{
  "num_hidden_layers": 12,
  "hidden_size": 96,
  "num_attention_heads": 2,
  "num_key_value_heads": 2,
  "head_dim": 64,
  "intermediate_size": 384,
  "vocab_size": 2146,
  "hidden_act": "relu",
  "norm": "layernorm",
  "norm_place": "pre",
  "norm_eps": 1e-05,
  "positions": "learned",
  "qk_norm": false,
  "attn_scale": 0.125,
  "bias": "all",
  "tie_word_embeddings": false,
  "parallel_block": false,
  "init": "normal",
  "init_std_qkv": 0.051,
  "init_std_o": 0.0104,
  "init_std_up": 0.051,
  "init_std_down": 0.0104,
  "optimizer": "soap_variant",
  "learning_rate": 0.00769,
  "beta1": 0.95,
  "beta2": 0.95,
  "weight_decay": 0.052,
  "lr_head": 0.0117,
  "max_grad_norm": 1.0,
  "warmup_steps": 200,
  "schedule": "cos",
  "final_lr_fraction": 0.1,
  "batch_tokens": 65536,
  "max_seq_len": 256,
  "doc_mask": true,
  "train_tokens": 159300000,
  "max_steps": 2431,
  "dataset": "wikipedia_en"
}
Each number is 500 + 50 x the weight over the matrix's rms, rounded and kept within 0 to 999. Layers, rows and columns count from 0. Numbers have three digits each.

# layer 3 MLP up, 384x96, rms 0.209, rows 161-383, columns 0-47
484498523488417478517510513503442485466538427585465444443467522522550566507453620498552454424596436596575528452446500457445448466560541442432460
561557474524458550594549575501506562476454467442463553540493492554445557465411563513477501546503465521560457488564485522482506436513499446566451
423521495512678401501466467524523497507492473443462520551484546487410609578496473547379515485548463484523539458506571473493557567477516451518449
468500441418560415400543469493493469481489505570395535438475560514439565412495532494414453484544393455394407558409478394533591470444515538508474
385516478503449497514483499550484578545526495544431534519559511503538471602508489468464472449509500560495473558460450561453560506428498461526472
561492516506494460442486511491500557511419522555372576506493536442555528562574460540489477470521502552537496535541514534499509469609442548516412
532573500569492547452553512621529542479483483548490542467487571469516505584515501565440455546537537512558488562483513481550523498552462397513445
586491450424540459409554455496449446465467570478522413502401576556548526516489550536457468531594466433501462492469532543584506508488513615497515
400488491503424505551484506527414568477494524500539539451514556484464496576457548540492509462534538518583511468496597551509519536562407527533431
527452412481381591537619558463469515525481573557548470499440551506590523433574478568411540428436495617616450461519527432487492508438555441600497
423405511570429603471465415490444474499511409512520561538532424465535550506464464468482477485555544602532474474620510499521546453435520517501558
456556480517560530630433477594436600427479519552534590472519386546530447512530393500423591605481492536600511450444598450505573496539463490507524
562472577430522447535571599452576494515515533552613454522422544433460575493424488429495436372483563591516511505497495531501566442521579476525463
490507594547570420588519569529591575466522454539438537506533456557522516435542477397505493566461552463527457534494554487471547569470576486522499
522518544447617503514518437531541553466443507485469491526539542548528459456522495442484457499466563530523505589514435408459495539480499493441486
508453381517459409554448458525490597542497400517397455546496411464530529485431480418531476403558518494436487473544500444565481511492481505555498
571534446455444529445548492492456395447511600485529529516540454458531543550465492556540595604561543457494552489415565523514589508539494402502459
515473453457583505457456514481546577403484637517544557514468607452474485536491468538497529460546474476515532534532466532487511601507446444463494
475524530529533491575475499586475559515440491508502487509435538579557561559478595521333604473543355524502439541446512511406565514368536515455512
526470498511522453560514520454499521535555465446446511477525518530533358579500436546535497524511466552595526560580573535507447505475464443524459
486517467526480508477515508572487522470435537550534493502545563462494515528483484509504520464519466545568567570461453518469552520471508552453448
581546470568545464540536516521591437572586534409530489480565478516556461451463461521524534528588550504472413561547539463583568631539580533550428
495551447432495544402501562521527460456471425484420476475510409522535497534476471538525450555598438516536507473412534523568486447423556472483589
452483440495514571514486545511475565521576464447565526481459485518461572531543559516525535431452498597541569450576488576453463584484449440573546
530473466530481423515464525440532547541571436580505459556476449463594535505584605496492512453485492488529475562449529492509536443476421507490534
442513465516660483524519462492563487514499490492571481542502575513460542485538584519454540451399469554535529462601577471502462495463505554538449
442446421500467434454543556504454601555452553430539486504514555498522520497514492625498550491507461555497435441514522444452535449466557472580559
614571577501553538448481440551624526443500528441504490425549493552503485458518409467462501567496585547442615537468427491533582463499517519546430
561523430449526474493455540495545571561435568490482522520464533357510400549505511569466528528517495532518458541551580543445488526482526555523480
449432452528513475471502532457472495453524565516584524458532571495520434510525488494496510447531471455539502567516514491446500570555488490536486
455478488528464539561443527508418509529603510542493517459548532519478481469469499516430462463515416542601535487447581335518432528558492479580478
503411473478585475425434449515514552515435550608560568469386493508418587544498484383511484416471531423470478628471571432436434463562493453514511
428384370414590595496506509444451534497472512574547596484497579533545486503564552528505536522479470552535443538555515568472483571507424517501521
537462477502461391520499502579497462454491587523431503587485557522464448517418574511581417482550371533573551477499428477491461533514628476532525
569490551457525442553545571576528501448584428467434534441527571445501505540425469566566482479487598528477537461461514445559516488499618478511535
529552477506521538489485545448550488536521531523556575536527595511522533511437412494508440502511573483542552451460458527513559481513498520509459
527516492465526458449497526484488524509525494525482500481562440477476513514498514520490524514453528528518518434493486476501461488495527461516524
497462469516454554584555447589449537414551586493449525553620603570525527528505475604583469566485418608559548522517536532578456508563512510618533
466520521518552510560527513488519499498433580526570390629495561522514479640548472457576398416508546526531480517531519438432474584601444416596523
428454483519487587484432444503427495408548522656496562486516512504485474541579561491474488480568392523558558519512568466477454446464479562526552
500571526525503636435557543475411457528564539517482363453466492480600520545479500516565420410441539518599563521461519521506475455471461530553405
546483550506498448498430458518495394442475552509542482531509452436470470490538429491447490449515553459543493428595459522494441564459540500415509
543501513535462526532524451521421494602411461506537544465456556507389518469525493542519433387491444541502544515564553555675546451638519477559485
449455407554532508542538465509470561510558433569458516560566504488418520495603555539486479523514485497576513508449590463494551455565497501573582
541431474485508505476427524474542497456457435575473429526557414473500527476515464515502566640518546459504510492483441458569505517585503444586486
506494470493495583440458494404467437500471487567500395421555374471480532429403410475477479440455518508585498523437460391513541385488518533559568
534503485491565513473551498600490517580472538464499550566592551410461465566523445445516493497481477528467548523546522484485477515482504491497477
557393441487473559412548609583438546427515569520454564457421556490667495531511558530562462560496450553524520521502518544515507633538516471492461
552501516493479412433404564507468513499530461540479509531551456478530541558525546466481503451481502582531469539438522546505508435468493511503532
610520492467538490504468487397613524480528445550558507535514459492537544561471491500471477582534488521436398477520520610493553494448505551563498
580521449466510559487467431423556499444557590483547511508498586474525565433504626587541469550487491476440506504405482478602558569371495508531500
479479501473528489456516478503491469447526480513450474583562470519547478508552533499485559494513528448440515574550532447491523510518480451483539
484443472518443524521538612525473555526467459507468498480448537501547584431490432517459513471496505512510557475518481521572538474509553462607541
562504475534525463420505472473604511513590525494544482516560576451417505574503495478484586437536540475458387530509551485620491375529520530449502
512567487563540416482502421562466510488512499443552469594517536458493485527485594514596446450531448528451509500581523560439476430508461544595424
469498522437524556472424576412504511475533411522442523559550523475494483486581442506465463521475530485545481394535511428494533578528456479489517
576514485462460480531505559472422457528476541619527519484419477536546562495532550495406459520532443566571511565459547517456517448390506490492476
476511510407485565464403545436507466483451527514572452596519462512494432411439438528526555546565670498457421509436545468451495432393594495568551
477471509541560443483539553577478466487443504493453533431487548525513506502486480656554499451477460509538527439472492515524529581528470382473432
541439465506464553471487502480368483482488599506503460505495537373636549501425495498464505568497510502480499503446447468544484529509576429552456
492527529502540498469557555525407686444454471470500604562575558443522500558512585444504534474536439548448572465504502484525443493419519564572483
586466522515450535465510512559498566539587439392484509476505580483471428530474467573481522486473557541522508461536479505573484425535501502523472
524481467506496503402454502534468472451527577546538533476539551486509491489426477453483533465501531502575436532524496532500541570502481480504530
528530470473483457482530487514445462504395499529499526506469452444490541524489542483507470512503532499552503540534505461516513452496509531488463
537468447523539427512501468556448455469396444591439379469535538537464443603418568479486449508538451326531594486570542494618510534413570506561464
469536513446528502476408447535501525498581536563513534497540519532462440554539515560514560539577571532518489558480542476472503518470501501491523
519495459476629491453433573453471482486495439524500497543494608511441480564474564521527541443526548431519486524553587543461506526542542532509479
428464532469403507530531460500370491499500466543495427548529458430488532466445537509523487492548432500529560526514532563469466415482474426565536
454471556525604481513525547493529546582487485479532624534491589511500533530541460555449598535573467567527490542565613576478531452529416464588423
572491512433412578547506421487592451521568507498504487466497417453518549525533491505558456493558520561509531557570464576535557523537353533468508
488555505494501464505472505412417424527525648505526628504453566533585498547518444402457494517451445516449475525485568445456435527480516527490543
513530482518504523554459494529527552516456511567535526572619541387362451392580362541451534486533594499498478522495510513515515522526477578521565
568450503543526499506507412601450483449430598514481595564460514408536480548500557425456554553492476546528459559435531517554497590483447564476521
592498475470471447518486457457430507499453487524432481550491488520501497472474521456479526503605567513576542508484527534579576439418533580494456
505538435446468534537469397491450436501399434545458517510569484412518558461542521448459496513620559494455477503479451460601589549567437501520550
556473461446462620479515564470570427453528386529566557553515492576494562470545597575374493552501488497578379493443538465596456530493522478533506
513426486499555464575473507523461475484490469553493470506482530536439540427495411461462520535509477486484431580491509440447531512515496599512470
445402535461484504520577542471454510496522469480551498450521495514507562496510468428455535426433491566551561478441492475458488516389454486526489
505514506522526503519478506646510550579478506478484553510466535527475489545494458575486474471513524505543490507540537465493467531530521448535457
530483525551438549467499531527526462548563473395550480551427542502512587404461569451472388491535427545471473529448477449466421435563479479570505
399487511543488550415465629547608517541458564444491494522552497556502405451598416437436384410463492524441464540471539345456497449604438544565505
519506428510504402582522570516499444401512426525449432505486531526485502489561565463433542535510484485471513523545406489489478480474466562490473
406466501570491536526478513512493524569553438562417529423496539467540553417410536456533463448452550528486427494430493510502477539545521547511448
558531488405500539498480520443401410461551576481569512530529514510454526571435461485465487516570575364458483468547510486631573531494493523519495
521470519501547517495412505543506558429444544510475544466484455535486465442498428433418564552586519377450470484468489551434481519441525475476490
541523542427513386571607479449573609536474518466456471498512524611495571557592515478509460412460423525534500516517544514499564506575519435542476
526445478434515479456528573371575491485540564520529550504548503501487559508453580493539481443564501527436539579491461446432557441488494515525473
475520504414491466444484469499497507543462487427390406474486599537489503509394516441535493491578541486474503522497561577421546631565399503460523
476542512535490553382449502451419497428514445571433524533512443480467568521578527565490545460493476445542491416585483457479437465460455502510514
523564445518440505435483457513526495461473486552489502526491470527507500516439523540461379433599461399490424571503444524451459541588384457579458
504488525570474535463539539529551516445547508439558564482465555504564481558469343524537468506583496534486528553461464568603665504554527575431378
609592432427508516518479547481626496490606473618455510560481387480597541617461538481366504600552592535463525468496451602526503482473461563468506
505495505411495465427521419524538502478585563513526467431550466451552570472442556525425483489551543512528553465478533519603504517492441515517454
590571533504432430601463423525451506542501566509522509496498490487464526463566544502536541477505622448553493515502513438518421498510467533645382
521532429419446478553484497499388517543457462600454507444498495464512493489501460482420426443500522456463542546519475609616547514484537508524568
407483448542466518495460498577419550514476436420497513464536522489474485555517465490457535499539420511506550549475510470551456556479507438553585
462508424483522488504511457468484490478509567452489486502510446542531527503539446495457499441461451499498435547529539484560546499527453516505524
552546576536526588514515554451521534492497477436480547491533473526508503556462474541562460514443603586475458500429422513596525545446450504535511
437484473537565493452475466565458537507525590545461498465538543443490517473534489487532531481443488497463546526547542501538465483493509454565528
637487490483541547488500535476495442440499498525555472452572426475493496472428482472425486467438500432404513534503420462457501457475500502473477
461387525476479486334548476522441480479531485514517536476497487528583514537504569520456500467490471512531439546445492484488469511522493504502560
617512380530452520432422407493444447504588495513513438581526497454481610466473437442501428588472530554568389384554491440557477427514375518630475
573571439549395563433591462518479442444507494560605473544531481446488570467447534507496491523496531441537529593459582481526492485483582492492406
471563465516403598483502555475504515404497464626520424515590497523569506554468384449551489507400449489475384596530497432511557493538555500588461
514486445508520461585433534524458471443514415569447542512469551517535550486589429505489454497377506500403532425411464552593512526546538481589455
588483502548460551520499508514494522476442425499420431498543452489527491536586557448541525455421437566371453529490549485420572440526466454602444
454565532471424469541495381439504519406528547562482456549583486476498508554490537530499448420524457548518519539493554526591403574475449482526545
490396495522507533583476481582515586601538493445411500552490446584540547506528438439413554572600405527522580542544562493487386527538520439523511
581396563508528397612571486481439470517578396447542546520491581507590561479587463450471532412405484463622458508548514533438500460512566455523520
524475469454506503525528473529539438471492548472538478511539510479438523491455454464442473482579521543484523603461470589532556506536500557523490
449525510486515456520474431517476538398540531482496518534495482536509523473480513468510504452531458488443480550473462502513518515530456503520470
541511398499520468468451390480532513475493441535444443506672506556552465439464567596406533530443522472446459469541508533432553391492510540500458
394455358567487526437362510542498494458502499547547491542534520507484468593574480483420492490468473450520480485459513432470612567464530507409452
546484516466464486566468525525450517500482470526566497554527430496487525452492582471443536461463518504469467555496489511552503498483494480499482
419488491507569427406385546459516558447463571500521521463573535517542483523499455447512507474512464497583473474505576425428508547526509523467539
400427559473418598530518518523427508438524532569541474506431491493485560490434502473391385481506421561536593450461498501550494489481566490499477
414449500534556482525500674531514576514422624483521556553426530413565455519535368525452532475495493470504498585488537489475427510484509424557478
612574485421508574427542506494528472475528469482521481574586534455509535520518479407446427544500588471461436483549494508555463530526436559530466
499521497499474532602571423503506507549522397470448542459498444592604505503524582513538388419532548522415551439416531598544509431441505458564541
427469481519466554533515530522454469504589572560463462487490459570625510499388433472477485504555540454517506578455536463497511523517564457583547
464550450640529567404483470522515577430586541415454529520562538496448495595463441552558523410464475465516516433492465534489513528621428501556474
484493414516481581534480486431491580560529461532558536455492498538500522504482516450576485446497491532462531427536547425556485506466527571498523
561632502512482506521418503420538457495485566609495473553666454537536487565461378489440556528540657500497460434579511466480483454521419486530500
465467468434452461515585595453513560451484423484512453466556506484499483459443460446481459528467512523434519506529552531513491550479515563514479
450556499450499440489503423543445551524491471464398503525493484537485487524369524461462528450604544510521436502504530557537449452426514451503553
453501504533565477469455510564480504535534434538380541467494557510439544445419500495490505476514446544476467547477432495539580381550572524487436
549397467460518456487457548489498459553538476471491418571530499408470498435521564454470592492460450555669465566618514482515493512493520470488518
595398436613553490506442476504408524509526527481559551544469502440504552397496497485516450505537520599520558457471503517471537361643542544527408
510469518561554447529508452511477466516525484423356476571566532399548492510542473436514648516549559471546445460598544452486465408457490533466425
490546505482508419431472592429527504529471410506463536407497549504519532471357367548496480478516549550536459580493476521458534494443435496465476
585463453483479461339593519506556496536507495548491497447396657526411474438425455483525513528486415474506470536454494546476533512589423455478414
509502413575497516514473484445408458523525386433493451514406580614519507476418446476532394516464461543579491500445548487595553569560523500526542
480507477461537512505534575459543574480536516464492503541550513496554473497524535404412504503501515481499489559521504445516529459489545584507488
488593481571498460600514568463518495526453366510523503472482496619491597386559433421477537518464506498620490478463616529426471411510473510625454
479455527487533486597448559495454577463504392465474522489561569433478539477462459455389477442516506530434515452550513476515495440496438537481511
489446434530449546474589534607492522552614485611618528514493575525536522541465527543610427453463527557454487508480434436471548519512513444476416
502524500522557602473489476546484532517498537470419542557519566464508576485535448542453402485480447519569464431434438559518507474516470452524446
586421406481389504458604531488551483514490603530548430509483509498545497481545490473496563595536497521453560444511594440566544458524506561461482
538447561472550582451507510378483457496511494586505474568445525521511581454525565362499476540472414571501482529542503488484518443540428510489506
474471446512492540502507493530518543483393483510382493432425547488531567462453432568518457485472485523448472575454591503538557514545545539514486
520554493498553557489503590518490677421481545528565515506534519456501467501555509507430543405577513543534546515556418520547505467496507566617412
529524534525521578684422480527420508466475549516502500528406525547537498430556429529430513530444545505575432546421512523477512477511530551483470
547438497591486522457489478476466534457457490441452537522540501482568553513513404512464522520466468501561520520431512445431493647515502493511354
470554356523468505444546517502482530551542456478523537497520480477466532456398588569501545372474555514518498463416423556526465407564545470532555
484459544567491428536537561525491537480521504495554424482420586471538550520511518554327559442494353572584558523463480562447542515472479539548469
602484437372575465531507593602502490543509505575571479539548451500484483403598538579355595509436509489491485472614566472540422483466546527482494
585503555513528500516477506609509508493476470440499465589500560514422485458533369452567475465453425547451407496528498542423438501505527633557460
466435435498479437515505504590438495474406473541522456592473534426459534481471506450391513536544478511537484481514551402516493535455485545504473
518498524464465443414511449446521538487409539471518550494469533573454457453522407434437561419497561565405502615540476551454515483424453498553505
532511482458448486564378477444459491516482621462582481502495505488455447498503417451418500470590397432553565558491556369539383515458422614404418
607499540481505388542455568532434594547382441427541546556442502378379448580506512580404436432516585335573528485514533474475462523535460465544471
481559563514532493486488481483426530525518414474528496427539523567490501421488444508460513430564550494548486523518551515528437516483522645521454
514560579468413500442412677508513569563528455485660478531468524505484425511457503564502528423521586452522529531566585470433521569501537552577484
461494496572558523530497501509497474518558495503523534469505541537479526457524522500459528539458507515494493463499525519506471494563505498485504
554496500519458427567473544602514576483471480563582548602526574623454508485537555558524559408470445489566486531520520434544507554585450508519502
418447423487467569447394506576559496422512484515484553499441459529471527567504511520472618407537540502524461548423567540483542516617471439533502
549531487517472527458515490551466506444486518489546536539471512472577496537449466525429441544462502533652496552431506605491574526508465437446453
579493544548511530512378485503428576486571579442485498490461504549461558447554495441583647446460552550495495470482504508493471364459496465472539
520435555523581560505490546621586529488463474497474499504477633549481490503522407478447500491514490500472399592544554413493569382474519490513478
458432450546431591550418527446435475545575496498647514493450538595427505509495426495480510409401459472519524453386479459555549490475484544501532
557558371471439501552480411492523449492537500527510445432577467481544516536546501559404534579480580485565525427438504511645478595497405517404387
558531487479489564534488454524483520443482387502537538536505404522551547563495553480465452540533464454442448554556594526513453605392414390485449
475424535473521414529498573504505495452506557560460407449445367527577451597475463520488568464459490478571473516448590531436491587498536529434536
579530490506537508578557488532529546594477540419537456561384525568480448562572480466467560393406492558459498553566536519498499589452494391492459
523479595362445509498529555485504456453512450506437514501530483517607483491472458450480513431448565544420558543417481520515639463536562518519532
492502441489520540446495528501547551461489478582412506440520423502527469617452502509439475526501500509505536577467586510578556496511528622461474
547512519457429491540556496528494559486534535444486495512509565511547516491600421574543513502510509555471543536566446462444403432492603551599485
489469427475534592498459584515561659530479461463416478501453486524496483382477477569538445483443467469477484499488581507490470501473620528501501
580465597502549516502508497527517498508469477480489526590525442516508474431527422454399548532486369468528529568538560430503445450491443450527441
443501443494504516514522497553505561490482500496497522491513500519466500491511556538461487478487460501530531517461499510512483558478471473520538
534463493448558500433488487471507483446448525492509536496558566503472583528549445517460493518532489547534512609445488572476553506432474487484571
464492491535514557488425519621491533483535518563407542507532535482459516443490510475515387470491516470553514530449451452515531554568487611411505
517476511456555465505455538434382497451461489495521449493429581515559598531467538526482585453513498457551501593510455469473426474479464533582481
512472534488473447508485446534532518520484493541594521450490583504346577394493535511451511436542525517510550560516526588550453525567529575467493
506467541401539509402430566528524574533455476511498506478363493468416605487517424491524551470528589457539422495473511402443476491431528579505507
502470518580533549441489581551533471493545452442509537393513510495461483566457443483442587476497520516537463546488527521489536432514442428505543
590415499414525474448487478553436492489454504559593420448369566552529539543550425550524459590554552568514537515519546389496469342459470413552411
537499464455466505523392480433483495476515539486471467614559492527472517462438507541531504609514450494518477444468535528516437470496492599560521
520564503514479495579511481493544569443496470474473557544492529454486445376459464517448546432540536577498437458419521456505527513463452365550464
497553536515421563537494472485549619506607478479482510470560496484439504578499515542492417385579513506497465508485504519532524502596524480492552
503538514395487556523470596480555476411624449593566587508523417554582557500484539533452431470528593510569508515457475540532510534523585489506507
483478456528405471505557426477488505500514523510501463534641564517543611556514518575489479511444438594607458525459514505431509614499481528496421
571495457459431541485453496541429471521500536499453482506509446452418524561432467488541548509532546484535466549446532499560544439444541480491521
450496411480519520488508580468452544466461482502457523530473510456522597570473520518458488460557545560460491546548478489509472494459508521445543
509402461436441457478513509552467482581526469492488573487499522528533578557424435575533570496541512482447466473447526524581484451470589510457598
411484521499501503507544511517466555471483497525481539568528536461545521538540498483416487544478422463511477496539499452495457409464560535514477
479485516476497550544511462539424540501509497479477503484483491501500524495509516442474544500504414480586495474487548514500514482491554446495476
561492493514537396458600506472464410521448475471473488484472647469505574393538491511543582404459495526458471514576540475466488543465486510533511
559494562380497494513407554553544479475439531520440477501560434535535484508502571507502562435642469512536645492478486530454421600506457540536458
491452478500567493478455566515435500498444532592506438529486466497509546492445486477493500496554440509543525414493563492465555557466637485503588
555546475528563445569488413458536561500556523479499559514510499543552455378514418482465510573494529593442489497442506453502536532565555513591507
380514543522521497460525400386514490481554451506568492547488560432440571523471457504404531536419517560550449538380539525527548490513465481515461
671542619508547539542478462627468518460448485482508496495457532521471577480506556450564420484526498614496515530541460433524469520493397478531533
443502516478582464545571556616441503502513453516443548463490517537500439451427466508454553547478548456416491559520494455544512527476496460523472
494457434527483541505575574441469468497565441530515446514496486604500532511507395578586557472487432542483492443427562471496490486513471416602503
539559480546531495470544562587525490568525593504405482552463576506555527527508509486522485429489486545461484497511540466490525478541466504577447
431446468419493474572469551427522474395566443501541459606547491438585522555481585549499495503472528585505565509509486475493381531455489518605454
440499518421535546447378428516537499432463476587578487490554516518474556458491557495479520491471487470440501600476496508496537552539550460544500
539378482526566416535472461419408398495438502584425478429532523394575552514453605438526499515444534511597547494374590519483476456506560409519518
493485450489424469550584501646527480514506557393483550519509557432511484478587399458526525436473411517470479589482499486437430499463471503572459
497382526566532516443489529537507515401520532422515550505573596442560552474478534573512416413472518558479582546449417514601506454506534533576453
589556509478480466492500497484513466484505572560506445543456578393440464496472501528451448451386558496463503565559550502439640532451470521521517
479472491467576504512469488452395542582459532429483448552485452408581476511510455501533513532468537602512555456423474469538528462393549496546533
453523467431568496505452484464487537559509536482340552511544436426470504534435557486537491489530548533540510559422562544464498491499523533414641
518489452492571470447560541493520547502494567477530480468543575467481432509388467518456538476491403435431506517573533529494582480510533523502502
593505504513476487565460573461447474519461540501461515534479561502471623435529509486503472519474392453527403490474502535521552449494442521425528
489493471614513410520500544494470565365442424533502426543503511554556483492563542478489542522433416502509460477552544388593454488460529469533531
543544524453516500506459486554481489485493534497479475451536476545487516555503547530428529532483500525559497613507476590478512550505513497431519
501468519535540552449465539440509529510465444571530482484471522536476622607459551507461478511515439584524553535508539447557493527456461449500501
567465580441426533614428548467440458528515503553480458550595430481561464522462561492565460457457527578549563487466501479577427475460494514514488
579467499522433472559456468441511462474501473502491474519531497483537515498530551665489443497542502498485501477428585569596469470455533548561401
580525486450513537415464472432545433476556542480493509500504491582567535542448532474521483530637534561546501471500501454468539454441498567494422
543559562456540472498490507429441461533463487530460492474484513553531526471491522480465525495504485527472485541520536585458418496476545436475509
521512546497554441407513537585430446518454501473533632490408629554548462435526453485472516446532427495506433630516535449470385477501542499506486
469487466431551533456400502540515482502520487530535455572498437506481452569514466526435461480519507446506477521520580417486548519556432514505555
535474578466483477468459566476514525513498514506522408462544562505505503544560502418545456450615584521545533481451554450532448514500516486561526
464398457528556491474572477461379503452453472532490552455469504520433587471500418490470495512495378460429511577419553485486535478513469390565412
489514478485487525508527457585486581538494535461472563441545507462508481516538495458513496478625554486442550492528481530527391488497518415536376
481485556454540480440555467504457555539520605490545437538523525506501489512449487553509516447591431523505492541540532553508411570501551524506549
564469535469554539634483528422459475545493483564604523523463472454517491506571523547395449475397474469551518538415561398475533416473478539443423
438506566536493463440420433513461523537383514606385553543537443420471517655538400480463468435564444471465507526430474476543468506501463585477465
525459596542485515529610511515567526509443536444489481563419549561579443501521489481488455388501468503475456438432593482437504442539399536488471
499471436547548504549476489498483493495442473506540457505484537587501618487544433533515562589501465501484534435569464546532501507473475504574391